From a checkpoint of a small transformer trained on Wikipedia.
Size: MLP 768 tanh GELU, 9.66M parameters.
Architecture: RMSNorm after each block, rotary positions, biases on query, key and value, untied embeddings.
Each number is 128 + 32 x the weight over its row's rms, rounded and kept within 0 to 255. Layers, rows and columns count from 0. The size above them is the row's rms in percent of the matrix's.

# layer 12 attention value, 192x192, rms 0.0673, rows 175-191, columns 96-191
size [130 129 122 129 137 132 135 140 125 122 128 137 128 127 131 128 131]
[[113 159 102 150 127 123 218 148  93 210 107 107  96 196 124 126  82 181 133 156 108 110 108 115 174 215  72 132 122 115 115 138 181 108 145 121 107 184  50 109  99 139 111 165  82 147 132 136  24 140 126 117 146 114  92 116 173 134 159 139 133 160 118 139  84 110  96 142 146 134  73 120 148 141 149 143 141 101 118 138 217 105 168 128 173 121 162 116  81 142 139  88 143 122 103 185]
 [ 70 109 146  66 136  92  94 129 139 136 140 173 103 122 144 137 173 116 101 111 105 178  87 198 108 137  66 121 139  98 109 159 125 168  95 113 141 103 138 169 110  70 156 108 113 145 110 145 143 104 120 161 154 181 101  86 163  86 101  76 129 117 138 143 151  99 141 178 142 125 164 120 111  55 101 127 110 142  46 106 188 144 151 134 105 119 169  79 107 157 191 144 152 157 118 126]
 [ 83 134 159 121 111 155 137 173 163 128 139 146 112  76 205 113 139 172 105  84 140 200 128 169 111 214 121 118 111  73 107 114  98 148 139 124  85 185 138 150 156 151 120 126 196 160 187  96  67 109 112 167 175 141 114 162 181 168 149 129 114  85 103 121 145 121 132 166 137 140 146 145 133 148 119 148 130 117 135  74  58 178 201  72 160 111 127 163 110 185 143  64 140 125  92 103]
 [ 61 145 111 147 121  96  21 120 109 125 141 141 157 169 120 158  95 114 120 137 128 138  88 131 231 126 142 142 123 119 105 102 120 104 133 134 135 169 147  57 156 156 137 136  98 130  96 162 132 156 176 183  53 109 122  88  59 128 113 122 134  38 228  96 147 135 104 164 149 127  83 123 144 100 107 155 157  98 124 111 137 131 118 151 124 138  87 163 140 123 110 121  78 121 151  97]
 [112 147 124  10 129 126 143  99 157 117  88 175 137 152  99 125 190 118 155 154 123 187 154 216 120 117 130 151 114 179 159 130 143 117 106 108 145  64 134 152 146 164 200  89  99 109 108 119 128 128 103 173 137 109 116 155 120 168 147 145 115 116 151 151 155 126  93 149 145 103 173 127 130 105 181 125 146  80 152 161 149 163 117 112 128 116 147 123 135 115 140 154 100 138 114 193]
 [204 176 100  65 118 105 119 119 125 124 156 135 120 123 158 129 152 166 117 117  91 194 158 122 130  87  68 161 180  81 141  74 160 124  95 148 147 148 101 167 144 124 114 105 160 119 152 157 125 137  99 127 181 114 123  80  75 161 136  24  74 163 106 127 131 128 161 168 146 193  90 115 124  82 125 127 128 159  86 101 150 105  72 113 136 103 122 116 133  89 133  96 110 123 107  56]
 [123 132 101 115 114 127 113  93 135 120 147  91 108 113 167 153 139 121 147 124 163  77 165  82 114 158 154 108 147 140 102 169 103  87  71  82 127 106 155  91 182 145  95  87 152 152  56 120 144 143 130  64 131 150 125 145 110 101 105 191 124 130 120 107  83  81 126 142  93  85 119 126  89 152 121 136  84  57  97  97  63 120 145 148 139 202 134 160 156 102 160 150 164 113 121 134]
 [131 137  96 108 127 134 145 128 139 142 130  79 170  84 161 116 176 169  96  91 119 142 110 117  75 143 170 134 111 207 149 156  85 130 104 153 131 149 129 105 110 131 108 111 129 146 130 138 102 167 158 140 171 214 195 133 107 129 163 175 127 116 142  76 131 120 128  68 126 180  96 132 105 150 196 103  98 113  89 134  83  72 163 100  86 117  28 115 144  76  96  96 147 111 160 126]
 [ 67  71 162 129 140 174 140 219 119 129 102 136  90  75 183 129 101 142  94 115 165 131 132 108 122 106 107 102  75 163 154 134  84 105  86 138  97 170 112 163 125 158 149 149 130 153  60 185 167 117  76 159  45 119  88 121  94  94 120 123 134 105 104 155 187 123  76  76 159 111  66 125 133 150 169 125 102 145 113 109 117 147 123 121 155 103 117 144 125 144 123 114 126 134 131  85]
 [121 119 169 138 114 151 108 131 158 141  78  74 110 177 144 126 139 174 208  91 159  56 110 142 130 131 144 157 167  88 100 182 172  76 113 165  52 146 118 144 128  95 168 133  73 166 203 169 159 139 138 165  86 143 171 118  51 110 131 114 145 125 178 107  94  92 109  44 128 117 136 116 108 168  99  96 108 106 149 129 117 111 121 139  69  12 120 113  73 159  90 142 128 113  83 112]
 [178 124 136 166 140 139  71 155 133 131 154 163 139 161  93  96 168  99 155 111 119 148 119 107 102  67 102 157 135 126 101  96 129  98 145 113 115 145  58 121 125 109 118 120 138 154 107  74 131 104 156  39  71 114 139 182 139 105  78 106 173 109  86  85 145  90 128  97 146 119 129 192 112  81  97 149 139 114 133 179 148 147  99  93 123 100 149 175 113 178  94 112 113 129 106 149]
 [111  91 128 160 113 145 118 119  91  84 153  76 121  94 120 134  95 102 144 163  70 104 106 128 133 139 153 175 114 118  88 112 102 109 110 163  86 117 139 137 129 126 122  77 127 170 104 117 147 235 140 166 128 142  85 127  98  97 113 111 125  65 155  62 140 178 126 146  91 152 107 130 155 177  99 141 105 145 227 176 179 122 198  46 115 178  97 120 165  82 169 128 152 133 101  90]
 [143 128 155 127 120 120 226 147 123 119  96 113 142 109 255 122 111 153 145 141 174 191  78 134 140 100 136 167 127 127 142 113 126 111 116 156 140 108 110 156 117 105 130 126 138 114 138 128 186  91 133 116 145  84 186 154 122 112 125 118  77 111 109 124  96 124 118 206  78 119  53 182 136 129 112 122 105 139 141 136 136 124 132 117 157 160 190 111 205  79 111 114 159 114 164  91]
 [153  80 102  73 137 149 187 114 125 175 112 188  80 150 162 132 120 137 142 123  77 133 136 161 113 125  83 167 118  87 102 134 122  92 107 180 127  80 111 134 118 122 115 147  83 122  57 134 109 114 148 153 140  59  83 224 121 168  95  87 147 125 130 113 168 144  94 143 122 150 142 123 139 168 125 161 129 157 138  97  73 105 142 181 109 170 117 124 139 201 141 133  84 120 147 149]
 [ 57 111 123 137 140 164 135 115 156 140 133 123  96  83 117  92 111 149 121 118  96 180 137 131 132 105 159 129 113 109  97 112 117 108 159 167 119 135  90  62 165 112 143  57 183 116  55 130 153 148  99 124 143 131  88 131 160 138 124 148 125 217 100 146 113 102 131 151 125 139 114 116 122 141  82 139 144 145 138 195 115 107 153 169 166  77 138  74 112 109 106 181  97 122  83 140]
 [ 87 118 163 175 144 131 169 150 128 129 202  91 102 137 181 106  92 138 112 194 200  86 129 161 115 111 115 120  78 145 128 107 140 129 107  87 146 154 166  90  75 162 116 182 134 107 117 171 165 162 171 151 149 169 177 132 138 189 133 126 116 111 127 104 127 129 175 134 150  99 127  96 105 132 128 145  57 101 135  66 116  74  90 107 121 147 109 114 118 113 179 119 114 131 139 129]
 [ 91 155 136 159 120 138 120 180 128 101 129  95 133 130  66  81 134 114 130 150 113 182 176 169 109 136 117 137 144 137 137 137 157 100 168 136 155 132  79 104 111 108 105 105 123  96 129  90  85 139 155 154  92 122 109  86 149 116 121 181 125  74 153  98 145  90 160 110 136  64 164 175 135 174 130 149  97  93 151  16 126 203  94  94 135  75 136  97 140  91 119 105 145 131 202  70]]
# layer 12 attention output (transposed), 192x192, rms 0.0588, rows 175-191, columns 96-191
size [137 127 130 141 132 132 135 134 131 128 126 133 138 132 141 133 140]
[[ 93  34 144 102 121 109  74 154 202  58 162 112 154  97 125 111 163  96 153 150 140  62 146 104 116  88 134 177 168 130 117 147 154 138 129 126 205  95 135 103 134 116 177 108 171 122 163 120 177  93 120  91 105 147 121 177 108 145 176  99 143  90 140  95  95 121 110 124 139 146 150  90 129 112 122 139 118 111 160 148  58  41 104 121  60 130 149 168 148  86  90 124  64 108  85 122]
 [ 78 168  77 149  69 120 159 132 149 103 134  81 103 159 116 121  97 159 181 148 149 132 163 108 134  78 177 129 125 118 153 128 103  75 134 143 117  96 124 110 148 194 136  99  70 117 158 106 104 119  98 132  83 174 143 152 123 126 146 125  66  84 115 100 133 103 175 129 153 134 152 139 165 151 158 125  95 113 167 150 118  82 191 156 140 100 100 108 142 134 127 102 122  39 105 116]
 [137 157 116 119 166 114 104 118 124 122 121 140 120 146 164 161 132  96 119 120 128 181 145 106  97  77 108  86 124  77 152 145 116 133 108  91 136 133 153  73 140 116 112 116  98  94 184 175 165 155 119 154 134 126  83  78 130 142 144 184 141 170 156 149 115 129 192 112  78 150 112 171  80 151 134 102 140  68 127 199 137 123 146 194 116 101 150 160 126 108 120  86 140 142 134  95]
 [133 178 202 115 125  73 161 130 124 128 135  93  64  80  77 157 102 130 150  54 139 128 134 165  92 108 131 154 131 115 149 126 137 144 115 133 179 126 150 103 121  76  72 119 193 140 165  77  92 109  80 154 157 148 148 146 127 120 168 175 138 145 116 131 157 143 155 118 103 174 100 113  82 102 141 149 114  98  98  75 143 106 136 171  88 118  67 187 104 188 183 173 136 180  83 103]
 [126 138 125 134 128 108  80 120  97  97 101 167 133 133 144  20 121 118 146 139  79 142 147  94 190 104 146 136 167 134 136  98 140 173 125 132  98 152  86 162  82 129  91 138 135 131 130 136 109 100  91 121 130 146 123  74 206 129 116 161 127 162  80 161  92  84 158 131 129  94 124  85 163 181  99 152 101 124 108 107 104 100  96 179 181 193 108 110 162  94 143 120 111 157 165  89]
 [123  92 131 163  73 116 169 164 135  95  71  97 150 140 118  56 136 115 154 172 215 126  86 111 168 182 185 150 148 169 128 170  60 183 146 147  90 165 160  91 125 134 144 117 102  93 129 152  93  95 126 164 111 156 123 107 202 173 142 158 141  81 136 109 121 148 187  87 158 117 160 137 139 176 132 112  92  72 124 109 126 120 142 150  98 135 154 120 138 183 140 154 127 174  97 140]
 [131  85 105  90 202 198 211 107 147 127 109 146 143 130  83 237  83 178 104  86  85 126 101 184  45  86  99 121 153 154 130 114 159 136 131 122 145  99 125  84 102 145 132 142 103 136 107 130 108 130  99 101 126 102 167 132 128  92 144 144 148 132 168 180 117 131 119 100 127 117 106 156 141 147 117 127 181 142 131 126 127 133 128 121 130 121 113 103 122 143 120  92 169 188 136  98]
 [109  98 146 137 169 104 101 151  78 130  76  88 129 158 137 223  54 128 167  86  58 133 148 115  50 115  50 130 124  87 141 132 146  98 114 149 153 123  86 128 154 119 163 156 148  98 121 150 100 153  80 110 141  89  81 138  91  74 112 121 125 155 194 131  92 140 109 150 109 124 139 106  94 123  51 129 182  92 156 131 144 142 106 118 150 153 146 123 132 128 146 189 106 129 113  89]
 [118  81 127  93 132  70 115  87  31 135 148 114 148 133 154 155  78 145 104 127 102 122 109 183 101 119 100 127 130 126 172 107 113 135 166 146 140 131 102 107  92 158 168 148 111 109 207  92  32 122 140 102 204 110 155 102 122 110 216 141 118 166 213  97 106 122  89 114 166  76 106  81 109  70 109 133 168 144 137 157 160 112  95 192 159  93 109 144 103 126 143 120 112 154 125 134]
 [155 122 100 127 137 107 136 136 122 129 109 110 167 143 136 186 102 123 132 148 105 125 130 111  74 110  97 151 140 153 134 114  75 164 127 110 152  90 183 109 138 104 134  90 133 177 114  51 106 124  77  58 176 135 169 128 155 131 170 150  99  76  53 162 149 204 135 169 104 187 139 119  68  30 112 104 152 104  95 165 136 153 102  96 110 118 167 135 155 108 106 114 103 158 167 103]
 [141 137 148  92  75 106 151 128 179 123 126 121 154  96 194  68 174  92  84 169 191 135 192 139 213 113 180  35 116 114 143 115 176 121 142 131 110 153 154 117 108 122 121 178 121 203 147 137 139 139  85 109 120 140 140  82 120 134 193 154  86  85 152 154 136 193 115 114 142 142 106 115 141 184 134 114  87 160  51 110  82 159 129 121 182 140 100 121 124  96 139 153 134 163  98 134]
 [125 127 160  91 158 141  48 150 102 118  92 120 131 156 127 215 110 219 129 127 127 148 114 146 104 122  90  92 127 151 202 105 130  98 156 133 140  89  77 115 138 150 132 105 107  78  81 100  95  86 109  22  87 113 124 140  62 159 156  94 154 106 151 150 126  96 123 126 162 163 118 114 106  73 158  95 170 133  94  78 130 129 118 120 104 118 101 128  90 129 120 102 148 117 112 113]
 [129  94  76 148 148 143  50  94 118 194 139  91 135 134 141 147 157 131  84 139 116 115 152 151  94  88 110 130 123 108  97 163 154 120  92 119 132 133 113  84 117 155 131 100 162 163 128 138  78 150 101 157 118 126  90  66 133 118  67 103 177 143 137 124 163 155 112  16 133 144 183  93 128 143  85 138 145  98 113 143 161 113 140 148  36 100 117 143 169 152 115 163 201 100 100 114]
 [119 108  73 128  93 108 112 134 136  88 155 110 118 149 133  84 151  77 143 136 133  89  81 140 144 133 131  69 146 147 179 108 175 136 101 101  81 140 151 113 205 155 143 166 102 126 135 146 123 115  65 140 148 125 159  38 174 154 103  86 170 102 109 165 120  92 150 196 109 123 132 109 213  79 129 161  76  89 138  89 153 133  92  93 120 113 110  77 119 139  85 144 181  72 151 167]
 [105 135 125  67 119 111 124 149  95 178 138 123 106 148 130  95 130  88 158 169  88 111 100 126 156 138 124 100 155 101 156 101 163 110 108 155 148 174 125 143 116 109 113 208 128 134 124 111 165  62 181 155  97  87 193 151 130 152  94 109 144 118 150  33 159 169  95 171 164 145 146 183 137 113  87 147 165  92  91 138  44 132  79 164  93 170 108 133  85 173  97 111 148 136 174 158]
 [108 150 126  86 187 150 133 114 143 106  96 166 195 114 101 165 125 131 144  98 137 129 151 105  87 101 109 118 163 217 100 123 132 119  90 144 144 143 110 154 230 130 157  58 136 160 132  58 141 180 109 109  79  69 159 108  86 126 140 105 163  91 163 122 104  88 130 115  80  72 117 116  55 184 171  90 169 117 138 155 158 168  95 190  97 150 180 190 163 150 160 143  99 137 138 162]
 [155 146 116 155 168 173 132 106 170 135  95 133 134 136 157 186 131 162 128 117 119  94 127 159  74 126  78 148 118 136 110 136  75 160 157  94 161 135 121 137  93 142 158 146 147 175 137 165 212  97 128  88 127 109 144 139  76 109 124 109 126 173  83 119 135 131 122 136 106 142 113 108 107  72 106 149 157 135 129 106  76 171  99 163 122 174 102 127 136 151 129 130 135 129 106 101]]
# layer 12 MLP up, 768x192, rms 0.0848, rows 0-18, columns 96-191
size [ 99 102 101  99  98 101 109 102  95 105 101  99 102  99 101 100 100 100 104]
[[ 85 132 150 136 129 176 122  99  95 146 113 151  96 101 120 112  71 128  73 114  84 126 129 122 124 112  78 128 109 113  88 139  67 193 128 108 116  59 105  72 117  83 122 107 174 127 140 108 142 143 167 152 133 173 114 105 144 164 108 103  73 128 184 118 100 147 124 134 132 122 151  88 119 122  98 129 138  94  92 121 135 101 125  97  60 110  67 176 132 149 173 125 129 123  80 169]
 [173 145  93 127 174 148 151 119 139  80 129 123  85 160 114 136  68 125  78  99 148 133 150  93 103 196  86 142 177 137 115 137 127 138 137 139 113 114 120 163 150 175 124  87  71 107  78 161 165 132 168  98 134 186 126 171 140 139 154 116 131 147 150 161  78 111 128 148 153  90 109 153 109 112 118  72 138 110 208 166  77 113 116 153 127 142 112 141  81 133 105 116 137  97  97 121]
 [137 132 214  86 122 186 160  86 126 121 114 154 111 155  76  91 140 103 124 129 128 131  92 136 111  93 107 107 111  89 151 148 163 141  94  86 137 113 146 154 151 104 160 104 133 120 140  84  52 104 128 111 161  81 119  91 138 159 180  98 103 128 157  85  86  56  89 156 120 113  76 134 102 153 194 135 124 116 107 145 103 147 107 160 195 152 155  52 117 142  95 131 151 161 167 156]
 [125 132 110 163 169 127 141  79 141  77 204 121  76  97 115 145 127 133 140 125 110 111 112 107 137  85 172 172 145 102 162 114 141 117 131 114 164  98 164 101  89 122 148  70 116 135  71  78 157 153 129 157 144 113 157 101 165 118 130 138 194  68 160 122 153  94 125  97 146 124 118 131 156 114  76 107 128 198 128 110 179  98 148 138 167 122 143 100 130  92  98 125 137  77 135  63]
 [191 109 149 145 135 168 132 153 109 143 135 128 113 201 107 137  93 111 136 158  56 130 149 100 132 143 104 125 153 156  83 109  62 116 131  85 191 100 117 128 153 110 122  68 158 177 181 125 114 188 125 157 168 118 183 132 167 190 132 206 179 139 124  89 138 174 151 221 131 101  88 138 141 152 103 140  99 167 103 136 148 115 125 131  77 126 124 148  75 160 124  91 137 140  97 144]
 [144 125 103 126 139 149 121 130 150 113 177  69 172 141  75 169  97  98 142  96  70 152 129 116  71 115 133 110  69 130 136 167 145  99 109 114 104 126 135 169  72 139  97 104 158 120 177 122  97 122 178 107  84 113 149  89 198 120 113 127 170 116 138 140  81 116 106  67 118 134 148 124 141 107 141 114 194 123 143 150 164 109 115  98 150 149  87 135 125 180 145 148 142 114  84 175]
 [125 102  35  61 159 135 189 210  93 117 178 214 140 153 131 156 128 132 130 137  57 108 110 154  92 128  68 121 119 130  83 142 102 107 128 132 132 140 140 101 170 119  83 170 154  71 153 150  94 114 157 101 145 149 110  77 104 115 132  80 138 146 109 152  61 107 135  96 148 209 135 156 108 102 118  68 117 166 152 138 101 166 128 152  97 162 161  99 139 183 146 153 135 111 143 144]
 [120 109 130 156 183 139 126 150 178 138 219 109 102 137 112  79 123 167 156 114 143 170 186  78 115 142  64 137 101 133 171 152 152 167 132 164 149  94 211 166  82 116 157 112 145   4 146 126 132 170 132 151 178 172 104 124 176 135 113 157 149 161 155  65 126 169 134 128 157  67 117 140 113 154 116 108 139  63 140 168 126  49 103  93 109 160 166 131  84 102 107 141 193  94 127  78]
 [136 123  61 117 132  62 150 122 115 149 154 131 121 141 125 103 132 149 114 121  52  96  83 141 102 158 152 136  16  66  79 186  95 141  88 101 113 136 132 134 148 147 128 133  86 113  81 140 128 107 172 130 102 184 170  82 116 163  43 150 124 103 138  99 140 129 131 102 148 186 160  99  49 125  76  98 122 144 127 143  88 125 108 130 181 120 186 140 153 123 113  50 103 123 161 119]
 [137  85 104  92 159 155 109 190  51 125 168 103 117 171 131 167 140  78 112  97  98 136 158 143 143 165 120 139 156 170 134 168 181 149 198 158 177 129 168 149 119 161 120 112 243  88 162 151 136 117 157 100 142 162 138 135 145 136 166 177 141 127 165 156 120 112 163 165 167 116  46 147 131 122 115 137 137 108 200 186 144  88 146 148 198 139 183 123  98 203 115 136 162 123 128 154]
 [124 154  57 142 156 134 153 119 136 135 143 162 182 215 132 145 163 122 117 143 119 108 125 143 130 122 165  95 123 149 114 141 124 114 119 158 155  97  83 113  90 160 163 102 189  96  76 146 107 126 100 156 153  91  65 146  64 180 132 132 146 135 172 106 133 123 114 185 124 127  84 104  98 117 182 161 125 108 160 142  86 140 122  60 124 150 128 107 150 144 102  92 110  81 137  88]
 [134 144 101  77 122 178  95 104 150 100 103  94 166 128 100 169 112  97  69 117 123 145 158 133  72 162 172 139 114 171 132 188 199 152 101 139 149 110 108 146 115 133 183 160 123 178 124 102  90 130  66 118 120 134  68 126 125  65 121 156 224 149 155 119  63 146 170 136 114 101 149 135  74 134 147 120 130  85 124 158 120 140 144 105 153 100 133 144 128 153 113 129 168 102  66 179]
 [154 164 163 185 163 125  95 148  80 104 147 133  93 153 140 106 102 163  97 102 107  86  97  88 162 204 112 144 188 189 180 208 143 147 116 174 180 176  89 116 171 113  72 156 115 124 109 165 149 157 156 154 112  94  96  88 167 111 121 149  70 138 151  83 128 112 183 133 144  91 164 109 114 136 134 129 115 110 126 157  53 111 136 117 119 130 121 151  83 156 104 114 106 106 120  92]
 [136  99 123 118 150 193 193 203 128  61 131 126 148  88 109 110 130  95  89 126 202 122 141 125 108 124 132  97 145 133 114 160 194 171  87 140 122 119 132 139 123  62 181  94 131 104 108  93 187  93 125  86 121 103 102 127 112 138 127 138 136 100 188 137 137 149 121 108 178 102 146 138 130 165 157 127 147  42 118  60  97  96  98  94 115 162 137 153 126  90 109 144 100  84  95 130]
 [162  88 141 102 127 168 172 118 116 123 148  92  99 149 196  88 126 110  73 125 144 113  86 151 165 218  91 103 109 154 173 136 139 180 133 115 117 153 152 112 130 119 200 114  54 158 194  86  75 134 109 113  63 125 134 114 120 185 154 152 126  53 102 117 121  79 121 159 152 130 146 156 140 156 145 121 138 120 111 145 137  88  57 125 116 135  65 123 188 142 180  99 133 160 172  81]
 [ 93 119 116 123 152 122 147 116 127 122 227  49 140 143 169 168  95 150  82 147 104  99 125  53 186 148 202 120 108 140 111 193 130 167  97 177 125 171 155 123  95  72  72 103  98 121 121 138 133 156 128  98 110  82 126 104 200 167 129 130 136 110 112 175  83 112 132 163 103 132 126 103 120  84 154 124 146  95 156 118 140 137  98 105 122 157 122 155 149 143 170 133 107 112  87  87]
 [155 133 111 163 143 113 111 169 136  91 140 198 148 130 107 187 117 113  95 119 114  81 119 124 123 194 161 106 139  71 174 103 222  83 138 153 122 115 124 162 112  77  84  99  50  99 142 136 169 100 161 115 192  77 123  90 135 138 179  97 110  73 154 158  93 113  90 183 152 116  93 132 103 121 179 112 122  87 135 145 107  85 126 121 144  83 110 153  76 103 110 168 132  95 114  88]
 [ 66  77 129 120 185 117 138 116 109 111 206 145  62 155  94 198 131 129 132 121  97 124  78  62 111 135 138 179 134 134 164 112 147 151 114 169 177 135 107 148 105 138  74 143 175 124  68 167 118 117 195 115 105 157 132 103 191 127 158 153 152 137 178 142 163 126 164 147 131 146  86 136 102 163 159 168 161  94 162 217 140  83  50  65 145 138 106  93  94 132  88  94 107  86 154 150]
 [117  98 117 150 120 150 181  80  45 106 130 105 108 120 147  78  87 129 115 165  80 112 171 164  79 108 102 102 122 141 119 100 114  96 138 106 201 132  99 181 148 101 119 131 112 118 174 135 140 119 151 139 172 129 148  65 155 167 162 136  48  93  65 142 178 123 115 143  75 162 140 164  83 104 124 105 117 123 170  87 125 129 115 151 123 127 109 129 198  78 206 130  49  84 131  72]]
# layer 12 MLP down (transposed), 768x192, rms 0.0686, rows 0-18, columns 96-191
size [ 85 101 101  99  91 100 104 112  97 118 100  94  95  84  92 106  98 110 107]
[[143 140 117 104 146  61  80 126 121  92 178 130 136 123 161 109 125 110  76  96 158 134 103 145 104  83 155 149 130 107 136 163 152  98 175 132  98 192 108 179 155 142  85 149 143 145 183 108 108 137 136 143 120  70 170 163  56  74 113 170 147 142 174  96 171  87 127 139  81 122 127 149 126 126 144 111 141 133 151 123 122 101 128 184 111 161 151 128 131 120 118 151 151 125 149 103]
 [139  99 138 150 142 150 148  80  90  66 172 151 134  89 152 146 114  98 181 132  80 152  35 212 123  75 207  76 146 150 134 140 131 118  97 191 137 124 110 101 114 154 139 142 131 133 198 130 130 118 128 136 190 123  98 138 151 162 149  91 114 135 129 124 103 108  96 111  98 134 146  92 171  87 135 144 131 181  98 135 159 137 102  74 155  93 153  80 166 110 145 116 116 111 131 170]
 [121 186 110 172 114 139 121 173 104  94 145 135 182 132 244 182 142  79 127 149 105  72 120 139 116 159 123 159 109 120 116 129 135 146 182  83 204 205 146  63 160 134  42 135 191 133 146 139 115 152 161  87  59  84 108 109 106  67  89 107 111 119 151 144 143 166 129 118 128 176 117 137 106  95 147 121 101 134 169 155 145 120 116 137 130 150 113 150  97 139 155 144 126  48 137 100]
 [131 127 121 104 113  96 207 147 108 145  97 118 143 158 129 138  91 139 125 100  78 136  31 120 168 133  37 172 132 122  81  78 131 134 118 112  92 219 127 125 171 118 139  91 141 137 131 105 124 116 120 101 140  83 119 129  89 197 130  85  99 132 105 134 136 129  67 142  70 111 101 133 126 200 156 129 134 133 181  81 125 164 124 149  83 138  90 156 119 153 158  82 118 164 147 126]
 [130 134 108  97 129 145 113 123 111 147 214 162 102  71 144 116 139 107 158  97 175 133 141 171 150  88 141 129 129 103 144  86 177 145 159 103 119 122 119 168 137 169 141 115 169 121 145 159 166 110 170 113 163 129 178  91 123 103 160  88 125  97 145 157  76  89 174 119 137 166 121 159 125 167 134  82 126 112 151  94 158  99 115  94 112 111 149 125  89 196 143 152 178 154  99 145]
 [138 149 109  57  92 150  92  86  64 123  70 128 105  62 149 103  91  95  97 202 157  99 112 127 133 148 118 141 118  88  93 131 120 152 118  92  67 111  58  82 132  95 125  85 105  89 123 102 134 169  93  87 132 168  84 125 220  65 112 135 107 134 133 160 117  91 119 101 129  89 116 143 122  89 156  70  75 171 118 125 132 147 146 172 125 104 136 137 103 130 143 107 123 159 130 140]
 [115 137  51  78 109 140 154 101 160 192 165  88  94 144 145 134 138 111 173  68 110  93 139 155 130 194 117 138 116 172 101 137 103 175 132 121 102 104  84  97 128 127 131 123 189 112 128 147 100 115 127 123  93  68 158 178 153  83 159 155 134 158  68 124 196  98 106  88  54 121 179 147 127 122 115 146  75 152 119 174 149 106 147 101 132 143 101 188  90 160 159  92  78  80 104 133]
 [150 140 146 110 151 148 164 138 137  99  86 135  94 138  75 164 132 137 100 127  77 179 122 155 125 100 179 122 129 145  61 155 110 117 158 147  44 135  80 106 105 102 138 184  94 158 152 125  81  96 175 112 113 130  97 117 142 159 162 139 116 125 133 162 118 131 159 154 135 125 153  89 133 178 146 124 134 151 141  83  93  81 128  90 116 155  81  85 158 155 118  97 147 102 114 151]
 [127 103 162 199  50 111 144 113  95 152 129 104 105 163 112 162 158 104 131 121 136  84  75 115 147 128 157  87 100 191 127  92 119 115 128 132  88  96 158 148 159 152 124 122 107 140 147 143 111 139 166 137 163 142  96 143 104 135 153 137 150 154 124  52 124 132 169 120  80 123 139 124 128  89 141 120  91 144 107 118 126 161 142 138 136 134 107 110 124 135 130 120 105 144 148 125]
 [141 130 127 160  53 163 150 147 126  71 112  82  94 150 120  58 151 158  99 167 146 110  91 137 144 119 100 129 143 109 124 112  88 185 100  97 137 132 106 150 114  99 134 141  74 117 161 167 116  87 167 108 103 131 126 100 214 132 152 128  59 110 163 143 121 217 122 155 141 130 158 116 176 113 141 188 109 112 110  89 123  70  61  97  77 117 122 145 141  97 174 114 151 110 111 121]
 [113 173 152 142  82 146 125 137 161  76  86  93 117  98 120  87 145 165 146  85  94 189  89 139 100 160  68  85 164 108 159 164 105 130 139  82  51  96 137 113 170 176 141 138  97 117 122 136 131 107 164 109 163 126 196 116 109 153 145 126  94  86 141  81 123 101 146 138 204 114 116 158  96 115  97 128  97 138 121  72  99 111 115 124 140 114 165 146 198 154 142 120 134 187 121 165]
 [ 81 128  94 112 193 115 182 210  96 134 140 145 128 103 187  76 160 119 168 136 153 133  74  81 119 107 148  98 142 201 179  83  73 122  90 108 122 163 180 122 145 118 123 144  75 144  53 182  94 131 119 114 145 166 195 121 152 109 128  83 107 101  79 129  63 141 135  82 134 125 135 104 167  91 158 144 168 106 188 129 111 106  80 131 115 138 126 127  82 161 153 148  91 143 181 151]
 [107 163 175 113  88  88 162  68 157 145 144 120 166 140 118 136 127 101 142  55 140 113 148 149  83  80  97 163 130 176  86 103 142 114 109  90 101 137 125 162 135 107 139 192 149 118 163 107  99 126 154 130 123 117 151 121  68  88 155 111 107 139  83 153 121 109 118 192  95 107 127 139 193 128 203  80 117  62 108 106 150 120 141  84 132 174  70 118 129 117 148 133 167 158 157 137]
 [148 127 141  99 108  43 175 111 124 100 128 125  77  78 147 157 103 136 128 119 184 116 101  99 117 115  85 151 125 102 167 124  84 105 112 105  80  85 119 172 162  95 101 135 124 167 164 123 123 134 151  96 111 116 157 127 130  70 124 129 170 149 147 115 133   7 108 115  98 170 106 100 173  63 109 166 124 163 171 109 118 131 139 159 144 125 102 160 112 201 130 166 130 101 128 131]
 [ 59 123 114  90  93  77 112 165 117  95  94  96 158 179 107  95 169 201 136 100 131 109 148 133  51  58 159  95 133 101 160 104 159  96  86 150 104 114 126 131 174 146 111  92 122 124 136 149 165  78 149 123 156  82 169 189  99  86 112 102 119 128 127 115 215 111  93 115 150 134 157 151 134 131 124 152 153 135 129 117 132 170 184 136 128 124 148 158 149 129  74  95 145 105  76 181]
 [158 131 142 113 176 126 116 115 134 155  95 149  89 102 124 121 110 126 144 149  59 182 176  96 147 152 135 165 121 129 142 115 129 119 116 106 157 118  71 161 102 153 133 107  81 138 151 114 154 177 146 106 129 122 122 101 160 204 134 119  77 107 161 136 166  99 135  52 162 116 106 134  99 109 110 152 171 129 148 150  82 145 185 166  72 139  46 104 181 178  80 132 118 180  88  97]
 [131  89 156 112  99 124 157 104 124 161 135 140  94 156 164 121  99 153 122  82 114 131 154  96  30 181 153 119 122 181 109 118 108 106 133  82 137  95 134 134 118 152 141  82 107 195  96 113 136 145 127 105  95 110 165 142 141 136 143 159  92 154 190 164 167  89 102  81 151  83 132 187 122 201 132 179 145 130 129  68 112 149 120 109 126  95 156 150 177 131 122 159 148  83 126 155]
 [153 126 118 155 134  91 177 184 104 155 103  81 118 152 122  99 131 102 110  47 135  80  91 160 109 140 121 183 126 105 123  84 191 111 112  34 170 160 105 157 145  98 123 126 105  96 133 112 182 147 142 148 150 101 130 110   0 120 117 108  93 125  91 131 111 159 165 114 125 122 131 142  66 128 137  96 136 164  48 117 156 188 152  99 100  79 115 159 159 128 145 135 137 151  92 152]
 [139 149 157  68  78 172 151 136 137 119 154 138 137  51 143 150 116  96 129 103  84 147 126 162 149 105 177 199 125 104 229 146 146 119 151 112 135 111 129  84 141 158 135 149 144 141  69 117 102 124  89 125 127 117 152 114 101 110 148  96  98  90 162 140 116 132 155 110 143 114 127  90 120 161 168  82  71 101 121 152  85  74 183 146  95 151 123 166  71 157 139 132 187 106 143  94]]